Weights of a small GPT-style language model, trained from scratch on English Wikipedia: MLP 768 ReLU, vocabulary 2048.
Each number is 128 + 24 x the weight over the matrix's rms, rounded and kept within 0 to 255. Layers, rows and columns count from 0. Numbers have three digits each.

# up: layer 2 MLP up, 768x192, rms 0.211, rows 614-713, columns 128-191
# down: layer 2 MLP down (transposed), 768x192, rms 0.206, rows 614-713, columns 128-191
up614:103103150176171150136159144190122104130108135109096138111171178109108125113129127140113111145119157134125137117110131074126102146101142128121120119138117088095156182120110134155091125137126206
down614:135102149139137105162113133122143106111156107080167171186108122092108092101123111138171162125137177148117124145130098152145111120082154118094128098160063123133167127137141151147132110162153169
up615:124135123098110114137097146117154069132129132138170116108143113114133119142097191180129128123109133129153099131105122096102104141110149130144135171111185122087141109123100133163182106111140132
down615:124149143153119135144114138097073141141123125132100086146172163158175106123160129117133168133139121184112147159118114107124132155119153112121140134094147118135142139090146137146165158154146133
up616:090157111095116138153147120177156137124108080062154124164096123142160148121115130142147159129160120106117139129121152114127152153092128111092110139145151136084138172134159110107137103123113113
down616:149147124132167103150116081171172152074145139082151112148176169075125151109117113117113076176126147100089133093113127151156110173119131142164123139148137129098152128149116128122161075071099130
up617:112141128144117117128126132110095142136125112128133108127095111186116108114156119161117123154157133109109142132143111115142131118114149137147153144123127122158132132138111116095145115096117129
down617:133115127107110083142134152113122123131165124164109161147125081114073096154112139109153106123142125116145101128132135125126130118137113110134110124115139148130104144147143148108103127124134088
up618:092076129052151116125098134126121115095182146161154138123156177109101148149107135115130146092093110163125155157113165105142139153144098142112119143138130136153145085125081110111170099156160168
down618:126112132125119129158114134098116126095107087126185161127121146130095135127120089133133141115151119144124126110155156126160142095075175105132134147136138093147134124161155133106090087148141122
up619:098098115164145138138093123126115121148117136091123127153134145113129117155158145129124115145091102176124174090137174135106127135106110128144140105159132097116136157109084089141073120115099164
down619:140112153135118147157117119123105137126129144162171132117152149124121112068109150119104199140136112146096125149083132169121109171163130097086126113146082118134109170114086130127091107095136151
up620:171134150143099140116117145096186117122083105130152124091103109183116135154107182124086114143132168122114109149139187119123115108131114114148109155114165169143157108125157145145115131142180147
down620:131152192096147154136159125118104113083102118138182123113121124114127113102131133166134143126124115097121117127156143157138113144123152134128121151120100118112118139112156101090089114137076117
up621:117150084163127088123089140131117106136184165144151124091142129164101116139110095108118101114144122075102117114149106131086114151178108105132129146139084141121122150122148112095114151138119165
down621:109116097139150112115150115147155164176138136151140104163136170141149180158121118119129126130093140165094148154098142147137152172058160115113106116166157127139103127097135167157099112145136162
up622:116168107114159150107125115152131200157105153164120122146122138130103135145154143121136097157180127127142107113115152164147140128090107110136147133159103102123125139130117140120129147115133154
down622:106122161130104113144140120089143158163126132102134078141066134152115115173153120126164131117099115125118138121172120121159187106079135131099128135151150190127143129120132172108134137107146088
up623:128168121142110148099140105182158141140157135129109125164126099087116150098116105154135146120157096157151093131118145164134115125120158108135158114100126119111177109130086148166120132136099142
down623:149152127133147166154139123131080132125137167118140157127132118116116099102146112094117144125116141170138140112138078146148133129148111111129138080126100167160138134143111105109123117116138092
up624:120158128139121124137100134153152110132116155164115159120121137126122117105089145096114123126102140135130101156083131087135130180117151164163097150127113124176136100108132155134188147134172121
down624:150151128139111131102126092150121132142131160112103096133134120160146157110149116145116109124121120169140148140145142113138125137163102117112166141158118141132141109127106119125154154101149144
up625:120086117125132135113104101130114123128095137140131123088144108121126122103164139119112149101112160108140129113100146181107144140112114141161154119135137163141131158174170116054096151117121203
down625:146102124087130115128109089138099149119155131118129139137103108151132130153103163143148179132121186161109080154105145119093141116134170118151144153134132151157113150156157151085144161140135141
up626:133128129137136131097161141151161114102147171098174151077125124139152163129125165108143138131095120118112134095140123124096134129062076098099136116149129146142142112129153137120117139132124155
down626:110149103128086156095121144136104143099103136163092160143132110170182067137118135098086138125131116115136136124102160148106130144145106123159160107127155127142123164142109118097172112133087153
up627:171158129146170156135124131130118155143138122121098082116125126100135134125113124166112162125122093137175161118152104106134166145132154077109114119098148121131144124176158136142164131136149146
down627:109136131124139137150117118126144162162151156120145152148095161134138133101058102106192177123134127172150086095121144148131141131112136120126114126132163078156113136127151119141093139176105115
up628:098166084127113113141117140132138115150082153125160142129087130107128142120123150127076158145130134206167169184122154153091164106119100057115096153118121167121127103118110119119148163100082126
down628:075146133098136135107104099103135143124096177167145168104127133092203124132132129114108112132128140191104125142059186093125146114068130122174181151131092097094128099131089081138117126103136121
up629:167141129129085121086113101132163096069116116126118140120137087086109099155132137166109155098130105128144164101118166107152163109147135161134144162119183180177144133122129083106145127154152150
down629:098180158084134154135145121132155082098111131105115123133106152164105124135088164141185116078124121145138161175092203092155109141120133157125124114117135115117133080146160141126139138120112129
up630:111145142163141121085173150102106111110124163144083122111137114109156107158077127139086168125165108160195091107105149149115155118121166136131117120119097122123140139158099123135077088140165097
down630:114104126100145128131081123121101118142124155114162142105120152122133143125136101123105082127068115084137157129126146144141093121134155166142124142141108135118160135126118167118131157118117141
up631:111107110148141161152102115142149082095148100151124138136129103119115132111121138126115130154120131068098140137108113157110119132122156126168130109127097113093113111127158120100121117091094165
down631:128124084122120147135107145127104117105144133135122129095122092114108136122165136130133153168121103151155120095118082114138137125152118105138113103095162178127092145158101142161121130125121120
up632:156140147162115162127156105129128122129123136157127134174113136088103150167138122140166133141172124139138146159162121093156170082123165151107107136137112102067133086158149154146100103125114164
down632:178123102190123123147068099116141110160166158135120110169145109126124108144131127101076139142151091153098119145139122112165117163142128150077094148131074094156135121129179119132095153133148155
up633:085075097144101121073080147145161126113098149180085105128145163134156114218096101107131141110082152134126124122087124074142156151110118083190122150123134114099139099061095109096131167110124107
down633:162108158104142126138113141157088108135128070102087153115134177100129144088092135088115112128151125122127100131147135165143135103144154138106119189109110086159096104147153140091143130156173131
up634:114170146105128082112209147108138124133124091125142120138157137140151152111105157088110116043124125149142118088128137140136123135153122106116143165146107121075149095129110137109130119126108162
down634:115163102150159098128134114106141157129140177146182111130154138170132050094156147118143137148124112145121121155121139094173152195151116109094095136179092108117131152166152126152123138077145061
up635:149130073099168154069128114124160128161103145154128167160143148143126109167144107046163143144107115132143142140125136151130132127087110134117123132129101137077113144143148144084140116142086138
down635:139142153116111139112127117096126106123164135129099146102123091128127108105143124139113137139179133117119087125154103090109169114138143148168116156132125134103122104113135096107156124106171161
up636:086122103080129121068102125138123111103099153128135110071100124128128153151153149170140189150111131133141101121152112111123178103136152106131174127150109122136128121164112142144169136133120112
down636:153135126117185123145128127155096167108122153112124123115129124140100131125123196129158098140102172176117123145086118146116111100113118144090128084157109114157196133121168139158126140076148090
up637:156118134101155123124114130137131141138126169142144058134149125098137139153095100149112155110096082139119157126170156084063142156133168122164144161150124151123138140169126183133126164135119135
down637:131100102131145124176086151101146151108144158137126124140134134186168104152125129137125112131066153097109144149139136133120147091136147113095130150180125157114096115175111128163109133098092130
up638:144127110129134127105078145117131131146155120145139144109169097127115115171108115171105149126119085103151115101111113129118142123126118125109130133126110120144094134137123163127138111148144128
down638:117117139109131123142121141117153085095121126131128138148101106136119159100110166120094134130133155115116163132122128113144148148100127142150118119145116153092156148097174084160091108115144105
up639:133146135115108099081143126166118146099106133144154154125103105159156124156159133085099115106120164122108103137112096099116136129106117165115204147085121143146136143100126163109086110118140141
down639:141133163117099132126129104125135140137115129153098145092103125126108135144131116129141125141112082119128137128109131115127113139139175119129154155155150118140119157139124141122141117117123128
up640:105113117140137141112167152151105114147168155151154096153155122120144163125149126148135125145159176140130105158137109177137169111106121098102090178108072113116133150110161146113132112099099122
down640:116149146151109103124111123112130132130131186102082155176105142138132117146115143138164119148123142148126098130135094146183103140127085119138141122127063095119147097148086105092136175089147154
up641:100121116137103102126130169109148117147105147120155114163128112158114163117179107156157145131135119163139112136110137134103139154095127174130126135129125137107153123052109138095109161154146110
down641:147124129130140117081152160118145130131115130178106106128138110091145117151143130156108127119152148131109186173068142128119129105102182140119152174109174152130152144140137136092153168116134145
up642:097127129136108130132100160134122158121142128145124130089158119110148155081082122091138141090156144130132094136123183108152130105148135091113115152136161137134150107130158152159117129108103135
down642:130102183126124110112157068137094088145080127112147109115090151134148116150123141153116122148154127120130158130112131151112092166111154129109149118134148111101115106135088145085134161143143104
up643:128119135116120155126167111139075105160105161125129184104130093109190140125124132117109105135140130178136110146116133139174133104115126121114117108121110133149148148089136171148148118098149119
down643:134109171111107112167086134119141086110097150157116172169144129125087112168145148146134152097144117098095160141134120142142100109113102128164083104140119083132150135155143123111147137120117130
up644:137161110128142146145149102096158118138117119202169133161086192055112113169129097101143123108166091135136085115116151139093091116112141113157110104133132113138128098087094074118069124141130121
down644:093115103135126110154119076103105119128120154151097171101107126095056126163112106142113146116119136109132138128201134125113132086106086153186149111147126100161170087095115123087124133108101088
up645:104119092128095123117103129125097115133147201117153121111165132119139125102120126144130146118102141122156099132109107160137125128134120163179099176165139163115146144088138157175130109096121096
down645:131108107152108123135150203122119095152123170112095114116116064123087159124150157166163078144144148113119117135083130153144145163112132118109113175134102161158118141097194128157112192147150070
up646:118127108141189097134141115114116151133098126114141139085111133103130122123130175115107155162143144131145109165103119147171132143106096112117161107092160142120130164158071146109125145102142118
down646:101126136089129139167163140147144102095141130096188122129119164131105138141132116157114134133114088148156151161085147166154106137099132143143152097122148111157129159158114081098110130109136134
up647:105132138101106140088157090137107147110124129149144133097147137085135166142172120190179143094129136139161164115070123115159156144124144129162129134141087174094136121127141130112082170148107166
down647:169138127117118104135123146128152082157138086126097125145177111102146130127134109140123128137133153129117102130154105141092112112164096122077157134146129084116158107110118117123124119103127094
up648:116153117107108136132140096138133170154131161163121136101134094131165130071161098132077135093151172134124135155074133158133126089153150096086123162137119130114135129094126099144097127135143135
down648:152093132099135117127133150138117145108100120111102115128109130114149117101181099080098127110151145151059122174148127112155096131137145115125156125104099114083140154131134114133090134134148105
up649:164108116147154131096184151143140126137095093116094131180160152113113111133148112122125127130137131119124137093118163140113165152092122118109063154110147120157097130135145130179123145136125107
down649:141124134162116121128111101105123161149106143125126131138115100099128122180121144143108103129140193099136114119130135123143121136134141162182091142138145178093143128129186156139092150120140096
up650:140163117169118151121140101121145173146109157129118106093144133127127102125136125145077115106114101114105158118099099149139182148120127128103110155117067131142144070117098109095060155054145119
down650:124187134167110134147169138160131118134124154135142102135128107110156134090129129165153132136168136140112161156136130114112114095109099107120145115114116123089107099125105128110119141154121155
up651:098119138134101173123117121170103087135168145170129152117096137121153146130129076119118154156120168115110110122120130140125144134094103133119145111092077133143110150117165132140153130104145129
down651:150123128079166111082102104121140170152135139103093131173167146118138129105162126116111151136116143155130137134127146125157120127125127123108142156106131130092125142101105152106136165105156126
up652:174127114109151096154156095152143095109132108136138137139131150098123120124115090138140119120123123121152177121114099137134123099135108152131115137122157126098176119101097141149172139147138120
down652:123132075107081139100138121116167124140105126107108135122133094130121131139097169076151103106111147126140152134129139127100124138135136122142135113136113099117112074124088160138151133115108099
up653:109127138158112161125140167113184127131121126165142145125150139075111129132119159108112124132134137128152165135131098123147107131163166148154115111140106134149164137130128094144121126155156113
down653:174157124116132137118123129119131116124161149100121143162120110138105114133154136143143111131111124153110121145129135109116177149127118146149112139110102096134117129158133133074101141130160166
up654:148097110138119117134121113141196121123113144180126098132103106085181104115143116072123103131106097131117143075155072088128139111199130188117105079051135123155168148106116086129127161119129153
down654:126129133171153122115144114132113183130130157127138098166092125106158140147130132129108094124121143132148163135078139098138115109149133155095151129094133161138181150120111115115120186178084146
up655:167154122130125136114143150144053119126123150117149126142165092133178139128147132114121108162174138126133125093155103116132127069165071149124105147134092125151145129084099112136092168166119165
down655:140098140144128159121138091127139180119148151132157125141138159100115087151104110153137090129171145116165119122105115136155121095178100126111113143141131106188136137126146113110134122107172142
up656:102150143093163164148105156140157136101098085139122143101161124075146105161138122089150096146182114119092133099139124117157157144147074099129132125152122129126173132129139139142144141166139125
down656:175150102171111120115111129111126130114110125160114131068090126158109132111100114096093145103118114143138110096092113116097161130131143112138120138121176124096109136118123104139163095156140120
up657:168138145103111117127099139148120094139091114140131136138105141156081124131161108124141099149129165137164057136093114140100122157118101095126099153127133110157134138157127102137113130180125110
down657:128083135126133137093088135128128130126122151168096162107130114145120111147135163124093154132162163135113116141137136140150121173099113105112093121116138122161109108115115154109119156114174123
up658:113109124080148108103158137129141157111119152128121137126110151119170151101181122090139176139120118182167103122114123141116110136078162145139119151127084094110134117135128157114106137120134120
down658:139129137109149101163115115107137174106170109109128166109114144135123144123166122128114131145144095164138187152105146115130140129127094142130133149116121156121150106175187113138125115076106102
up659:115109109104160127138140159135127113143134138128132147173157143101122125082116135167148135151105130116107127140140123134130136147123072146142157130108134143150145142094157122148128104140132075
down659:133154123152177105164116105112136110119155120103063153162141157128134109128140097103124151126122123150086090149103181131132132116094118113133148115111116075174087118087113108100109138139132141
up660:125128119129132124120120095131148135139083098132119137098110130135100129071137124129150129144152118150142120135136108111148149143130117135156137136151098120121142123141118116104106106145115119
down660:110162097146190128116123100104133121105146127108135132144149113089127125137134105123132125155139116168104156123098131144143101125119156131126114104105154159113116147163153093137111144130084161
up661:127096153140157151128137162131108105144129114097079140136115113127117104109141109120161131142177124122134080137111137122167138193138116163098126126094061100118132117131159141137136121128159109
down661:096130128137147185115120114160093118120114121141149131114114161139125122091127102185106147138105123132095118131136106132117129135099157089151104106149151115133108116130153109091119097104095104
up662:069139084148111118131116127146140097146179117133088140129105138141117127110118169109163094152120125106165111137144131132089135124138119120118113143130104138117100136122138140101096134137124117
down662:130153154132155140147149104137102117163142120098114141197140164096118114125131101160141110163119139114160152118145130117097126127105109068072127096122112100120115129104131172109084110104073131
up663:127097116107132126155118153132099157128140099135136139142084067131103144085106136139115110161166112148145137122117114105139139138173111121214119138177126117086123145121087151168150143133118152
down663:135141116130158113112107086150102125147139110113135106138137170161136106143168146138122121150114142183149121127153107098147096150090149176091123099114095112134144125094130093114126155105153170
up664:110141141088163172137131087112141147129134164178150176118138156109156121163120105083135127145193100129159096164166146120119125092109096078072121124147115112117114140141107161159123156152143126
down664:142124155107130099142122161144175136096147100123141137134162112134115128097094140145090110149117145122120125111158113145119098147118156126144143161088136114136143122144136085145107128119120118
up665:117141092145113099103124102149143108111165138114172148142111186142110156130130134128179138123131132141117101156102134140127140091145123116170130138127140113130136139145099078141098128140136146
down665:091160096144140198117105114173128146097149102152117155156120148110123090150072146148130142109166098133091126124116140138107100141126094159178135067071157110098144117097146171146171124168167159
up666:142111120093151094120174113131183138126128133097101134147103172113123146098151130187077150155176133148107142117067138134144144136113115077154146172162114096130085115100109143097120104122089101
down666:108095151126128142100119091116132155122136135129148146113166164132137131113138153110121187161131123129122160092132128164115174096088072102154161178147156158114104108152120090138144123167101145
up667:111136136110168176155121116119146119117127118108110108117171177142129124114173134106123137161122162128132118106125134123123162151101151145125159134122145102109099121143172140121128126120095115
down667:126122149103129084149140155117149128139101121149119112118150120121119128141120107102127141140138113144150122132117113165102139109078145093148129087110144124140109129104124150147112132133109134
up668:168131113133139143080146150130128144117114114124145105098094118125090103127144117128144088119126127128119157164125151143100115126173121126074070142128089105109152132105133090103128118154099172
down668:069145190134121134088153069153120146110117143105179123157122114130140112097152163111119121110134065146106179171135175132171141137116119138123099134120138109128116148109148129139142102142130119
up669:106163157114131092129172099131141162096127137119069147138157124102131129111121176132139102108128152133119152114119122081161111158114112116173144145132109153117147090120090114075166094117177162
down669:101140160120138114119166141125154109121123135118121165100132113113134060088111146111130175146129061146076137104099111152158138113107102132147130138097122153161107134111076130150147148124146124
up670:128153136099103104152141107118079128143131159127143127166103126121090157169110115113118119123149155105138090103141119080122141129148072148109121185145100115092130134118134141116106174071142149
down670:108121166114158168170094115177166167119111130157201128131122105134118116160116086146097086127114092089126156100154095134124132149171125162187143116100129094121118182132179162124139098128138127
up671:094074121102089127119132123153116142128149142140149097113110137102135112112127131104142117156161114110144137100100120126159129114142153127149155120140130156104124123117121133160117145170128171
down671:150086166164116189152139072127148156139161119101133087140136104133145142173168113134158135146075162138156108130133151110114133091128149148124125120149145100095165118141107086159097166163163170
up672:126139110144159196137130067130128109147120099130123151120123167147142129102092136105120096155161145138139137105052152139153164132118104129141140130137120155124133146124144123089066136098148104
down672:122149215123149135103183104126174126160153100152108156148149126134103162146130203092169112151132131118138115120122105124160114136128119137100153143121129114112101130135119127109132175149153124
up673:098117119083135143144112126145107082143106156107146138145120178087140159149182113142093140139086144171135124123089117106142127118074119167172128123112124134131177156104134146087138170109146163
down673:154176163159104144093099143115146124139116128160166113088142143137169160160147149128153127110144100134089126102140122069133118144122129145149135153100147159153099114142136153128179105164151138
up674:144132096100147099117128138143114082108133135174131171130105108094146143093134096107181126121163153119118133124164117095140134091114132156107107116115142116119158115130111156148130125158123113
down674:147101135147136169092148103156100125150148133115143119093155146132154134126125101131109129141117162106078142122127082122116079160140116121172149140116112120098101136117138094136140123125131120
up675:130100123123128151080154146132159137125161127194134158141134083116155110170138158150110153112097149147152144142155147106127206092132145125138050125133105125124102114125107166084111098119149115
down675:133129094132128144134102140102099135105118109108123148131155134155129111125135139117131114161090112122107121144112133100114130143101124160137159137102157118158145112134122146119129123147118124
up676:163119125107128135151118137112071123121075134130158099060135079121094119154144152087146117117116160101139105138113113090133156106134143139120154142137088119153228152133145116099074097146111102
down676:133160139135170153175097136132155159099144131138138099124150123154136152135118083118127106113110133133068155133079142102083133149107120123112126144115145148128107137141117119142115114100142162
up677:118187133155110075161184117145117136137161135142109153101106121089134129077139133093123197141107136135139101116107139142137118160108114127150122108116127106111133124143102138129112124148161154
down677:117098127127146140124132103128159167130127119118131109143088121117114123124135126110110127136162127131135095150148122115157096123113102141096139134155131111128110111128139137120137133097126164
up678:112120110118169144115084142084096153133124125119128140156122126107103127122122165128106119108173127124143118114094112106139129104113147144102094126148152079075125102115114125139097125097147138
down678:143134129115085127141103146103128127153107101188152137121135083160125165134129124126094161140129116121146135120128095145126132118141102142151102145132104137075092156108108106103143132159068177
up679:148118116114094162114105134114155116150103159144105135128125138125128108161093157077121144164134169107151114104143146110139132119178155125117103136175157160134099082160104111139107120087121139
down679:136095105131098153119146145117111160132124159111176113083123125156072135135092102136137106135117122146078172151156159139132185129126146129138106146137100120164110109134124124109083119084131120
up680:122150103141113111125096103174145096117163150106076111123139132119181143096081108152110106144131093124149144167128104130140107097127133130119131100117156161112189121125098102135141137159114153
down680:149140124119150121130131112119086144171144139150135160127162136159107134125149121123097113134134137137137109169133103112175106170130134118139083111087109090101144154138129110152138094129136111
up681:100124131170104141154129137140119129156058153137106117108119122152132133123090154131154109173146110196166148155146138108067154187080113136136098148105134111127151150103133165167125106095200143
down681:119139127090172135157114097126112144141082146172136111134098145155151108125176085073147158120129080112095182166150093140122116119080158125130087128136090113106151133152094169142093125092128101
up682:110163113130096110102103127125103164139141102191127109133098125131100141110119098134124129153147102108120140128124140123150101090108163118106116117107103103126127086123096142083130161145114132
down682:095106108137111087175158147136115101143121154143104135106090069089108096141163153149158141120138163129140127096137120140088136109128141117144115097113142156129126128130123142118144107148128123
up683:112150163171098149148130129085148085162164135144104117143103127109129102111095149105103150146134160093113099130093128162097094142112103117142109140130123130127111154103186088139047146122096116
down683:124110101086135166154143129132141125118139094138101176125122108145147127088129121137148131120154126108110127174151121113126128129140109121163135150136111185125087118139129160157135102113118194
up684:134165072172153161085149114156126146144155102147132098148118076093142138146122103101144123137146116160149166113152132110102138150154048135111114101105138132107158147153168146124075100122101129
down684:130156049116063144120125133094130090113169098115118128126126110186122111129128109093155143161179130167125116106097116159132123132147129155111116149162098113126155138168122110114182092107076093
up685:132110107158149126091100113144088090156157167154117102149134103089117136115124136115117123132069077117102092102128170163141121110137113121159158112100158066115107106129152112159116195157098094
down685:118118135063187110156142077146215115114086076106119086154157192164067131113175160115152156127127124161127108156124127121100125096095119112102152132146128139128117094093102126124098086124136169
up686:170113134107101112119120116164114137126142163108143144106141114115156161124092128118139108141114142127111135148121113122116154135117110162143119139140090074143127111121187108156125171131129129
down686:143136137140130131140083140133111117105158092134160121061089159163138102093148180112124125105121153152101113049113133147127143116160098114138149102126158095139145114135155161144101087164148090
up687:176116113166172109109128135145106114165086112133063143133104112105130115103105138099132101134134112085098134111123117125126149154117129121174121137129137122156123182113135185138146140106139086
down687:146129085177105109143134154109112123125149109106121146184127124094124166181146105111116131127154170133161133103158118089120108095130166106112147136160118102112165131071135125145119141145107077
up688:086170159109135144123120088125131087138138142122116137151142102134124115128159118146163157145135106116125109139102101135085154147117125122118120113110138116130195159148135140097123160179113124
down688:106126104138073143129142146090137150148159158128128101113134123123153125156111088125122113151118134129133136128110141177143139160153146127153122116130152129120133116096092106148148132096110146
up689:095109102134123140147137095147135125154081124104095125153085155135132129106110161130099153167151115154139118159141102073115105158111139101147135144124111089153100150131086113100118159140131101
down689:118182113144122110056151095148124169145126146125150097121138124150154158117124152121157123126137097123147150146103094078165127157152098134150101124141101132109137172179134145116117160092091099
up690:136088141156098123130123132139125092136109116121148149091152156150111148131123080103125136140132145112158127089131122117122122169097143131116203120142097145123093142085085118082175116127122126
down690:190127098151116108150090102137059081162084122127164135101130128101151093112116127171121142093115116141149113169115152124099112142152109124136113134109147141095125181138159140131131113198110132
up691:106106106136180163045162155157181118157101143123102097136124131123108121108127114110105137103143120120153162089135100124147120104141080090112099113134118147114157108129084121117138132113108061
down691:128128103147120157153131145121136134114162163114159136107123178135166154085133136131127117143127148141149157097104113159134123166134088144173102150118125106146156132152116132114126130161127141
up692:158153102129119134080115079174124141109115150121122070124161138135134165131134155135096147128082168088097126114145137106163174169135103158140141148091135120106170130152158178183120122104121101
down692:138132147137129140101115109144131171172115137159112129129119084108138122123132105132142145086190091111132090093113085123119097142101128110113134107079177174148133103120137065101120128132189210
up693:118142115126140132147167109140125091120101087135136088116165120125156116123088169137121130117111101115139136144149111125115125138112128108158116128109152139131166075138089139094100173096132107
down693:164137173144130113123174135107126153143123143085112134173100126100099154148137067133134110087128155143128170111129119139111176072106114144116125136079120129109117121129154115138154096113140142
up694:140152101100125122120114106119110130142102156149136151145124131111108152118136150100142121106134111133182117096148090105129151093135137133160124121161093158122144116175139119127082129164107130
down694:126174121119129150119128133070147126113112087137127160162132122134155127074133138081131149109149055148189157139150136106164093142075158103141137144094151142122108131171118126137151092101128117
up695:129097115123108087114128128142090132121078135122129155144125153112141096123098133147093134128121096127127146135121134095119147116085127175107141151150159156127121128114122137123104138083131147
down695:121168115085179112130162135111149107101090141115111171122110140114119120149117119119106133163110122128145119161131168100145138146062142150115118115070174124131122107142145137092149141126118069
up696:114134161142068121149084126122083117129151141189149114101141112149137121126141137098155153133112117133119122148157091119088145149132147136097150172131092121123119114140100107133076155099128134
down696:092108103103169124091139124121182106108169136116082116108136131126103106106135107105140138104093113133121099134140132148171119133064151125143135127147129121117102110118155159166105127093126087
up697:130113135131134172089153119093111122088104137159124062140111132110144158156160125136134150163147142095136105112160161162146096200187104138132121129129129138138125111078120090093153135126115086
down697:076114151121116105107141121098117138172131139113079152157176132100110070086143148160157160111127111054155105151094093125138147122123114122145161100117146121133108121138121132137145174123137130
up698:133123109111144127143143129150159113159128117150114146112092107145113119160166112110111152095121123142127124118127152107109119117091126144099096156143154126098135136138135087125137131134100143
down698:103117084111121135069103142094121130095156160150145072153141110128152124127149103121116130149098095108124111119084101144182134154132130091106105133117124113145122131105118128155079142100124108
up699:114153126162142145121121162148105150127158128165085166120130116091145126181094170094153132156110146106141113119126119130101146135138147117147160170176091125137081117126122098171141141138148130
down699:124054105168115161134159110166145137125128180177156125141161133150109100153141139110120104127164137123120117113158137190086136168142162151118096113091158144156160189109144166158126094119126133
up700:120150105128134142140176121126142073148124108068113083145164156099134121147105111096135132159119138120136109119152096110124167155147160158108129170126096101123109161115102106205089116112087156
down700:153139131147125177104119135164074097103167135138080148156100127163091132179100101123185097141114102150088118103108151160130080130167091155128106128140110132106114137130112130116134126124153146
up701:131144115105117177121108166126092128137105106106089082134127163149117142134149128157119157160159130099082109129162141112143157161072141158157150118115122116117140129078124174118144083159144140
down701:120167108148176147174112102143159141106148130118151174152182117143088132082118134123145113135113057117162150102121101144144118095132160107106137121139133114126117102106113109137122103133157162
up702:129164093123092144153148111153137116120094151135128106119127138131107156103149116154119151117119129099169122138134134106159104099170161119136097150122081126133130183132126112130109065126128122
down702:169175132125151124148120118134153137114121106087126163147112086133136117132130142141085107146134114153120107141138138134103114094120138139164112114142159106122117067145109146112132153099121164
up703:084161140109099128123134118124119129128119092128138134123178126095103130100124153091139148147092106169138114121147091124124152105160102125106144131186123088136155118131135136101129106143084109
down703:148150146123159139140104098161155138119138122105086139143128151149135122139165102091134130088121131118106110123114162096116114135132112113189112123159155141096101165129099137059126097146154120
up704:184165112144116139134107139117168159153153146130144140085140131133162143088068118074149143157141166176125104100161143149138194134117137188128099097080126143137143143156145141105135113164104162
down704:110105127152142108112132124137115127126156109149116139126099092098132126107138151146148152107150141103114122097140103159140151133112148112117132145106082132131152117112115136128087133138113131
up705:126137134092077094110110166117138105124150161105186106106141127145115130145145142136124150125106130165100191107135139146138124125138085126131117129059127170136161148120134132166151117128131126
down705:111079159120115132151107124135141139146129139122085130121135148128115130099122044124148117118133150103160134118127126101184127095129134162177136094157126126109135148096136129148150147104151092
up706:112096116168140112109111073147132153152137089140201149168127092104144141151090105098152124138132170159121148088097120135120126093153126167082152128110116101155127098174073097109123125134182117
down706:133130140087100136138145138106124118135151126091118152139133169077100113126138100153132155159149107110101145126077141128146117107093149145138161123168166092166148143128150110131126140136140160
up707:131129149124125119123168127130153148170165166068160082125130106123133133134120116118129087117142118098117124132091085119153146142105106157202166174115130107141150118137120133112119148110171151
down707:106121162133136104113155140130118118169116152109077099124118121082105147131106110175091087106131122091100132118143124086101163175108116058187123144099125112125110102087144148095108160132083158
up708:158125113129129139173122139120122168071113115147150148059110129146113111097125140115115130069142093119115098086154112150140115128140132127135124113130094130123138142126150108088135109107126089
down708:136107136153121154126127132151107141156141108084106097144096152136121151121143163162130160144145167172140130100149132118153168122146112148131159142152134150123105121111087134132138121150126129
up709:099171102152117146119090140134127102120172109164119082151095097150139103102141152088140105095077136130090146130124130160125154146129151117124104130110096156175138136180121101156105164130157161
down709:193158110118110123093142120131143101150170091084075130111155149106127125149172179110142141143107091110134132169111079134107159085114152126120120118131132126113114100107132088120166159142105100
up710:138113129183133105115152157156109090120133125146123204197118130129143142096107110154128134102125101145140122124131131155125157135167113139150144158144101130147132120123175127160149102091140158
down710:102154124124161128131110099115135145115116095137135125169166151110153115168131153107136115105103122114116155106160133123106116125163119097110154111103104136098138155157120149082121177146166135
up711:112134122125160145155101141112125145116118148133125121107102143144134113119148138145123127095134142168141099166113142136126132120146122045106140125123089125113136112118129063090106120099158093
down711:081113134100104121120172116165133101167105108088147140148151100152095145099113093143141119125128106108165131153140121154129132108130125118140155124156136107113104128124086128136154116128115135
up712:170089105113111122162170119154151098154116150132119139139095152091110148143153118140111132082103163113130144131160107096123099105115136152127106145112123097106107088125152161143104139116142139
down712:143117139139150114093133157127109101159140129090135151086166130198114127121132142118138113130143124172099133096132140109174149129169093124110158096146126170094121094120122149153176160146137116
up713:140143134111148121181128098131095142124132108150076118175108114117128140099141111155101149113157130165091132130136130127138114151118117150103119130094145155089141119135094152138142150137140170
down713:131127119112127163155145121110107140090134103054119117135099160139122092108109129129182143125137102139109110163110145119128111123184132113127136113134090130129141129110150124119096120142162109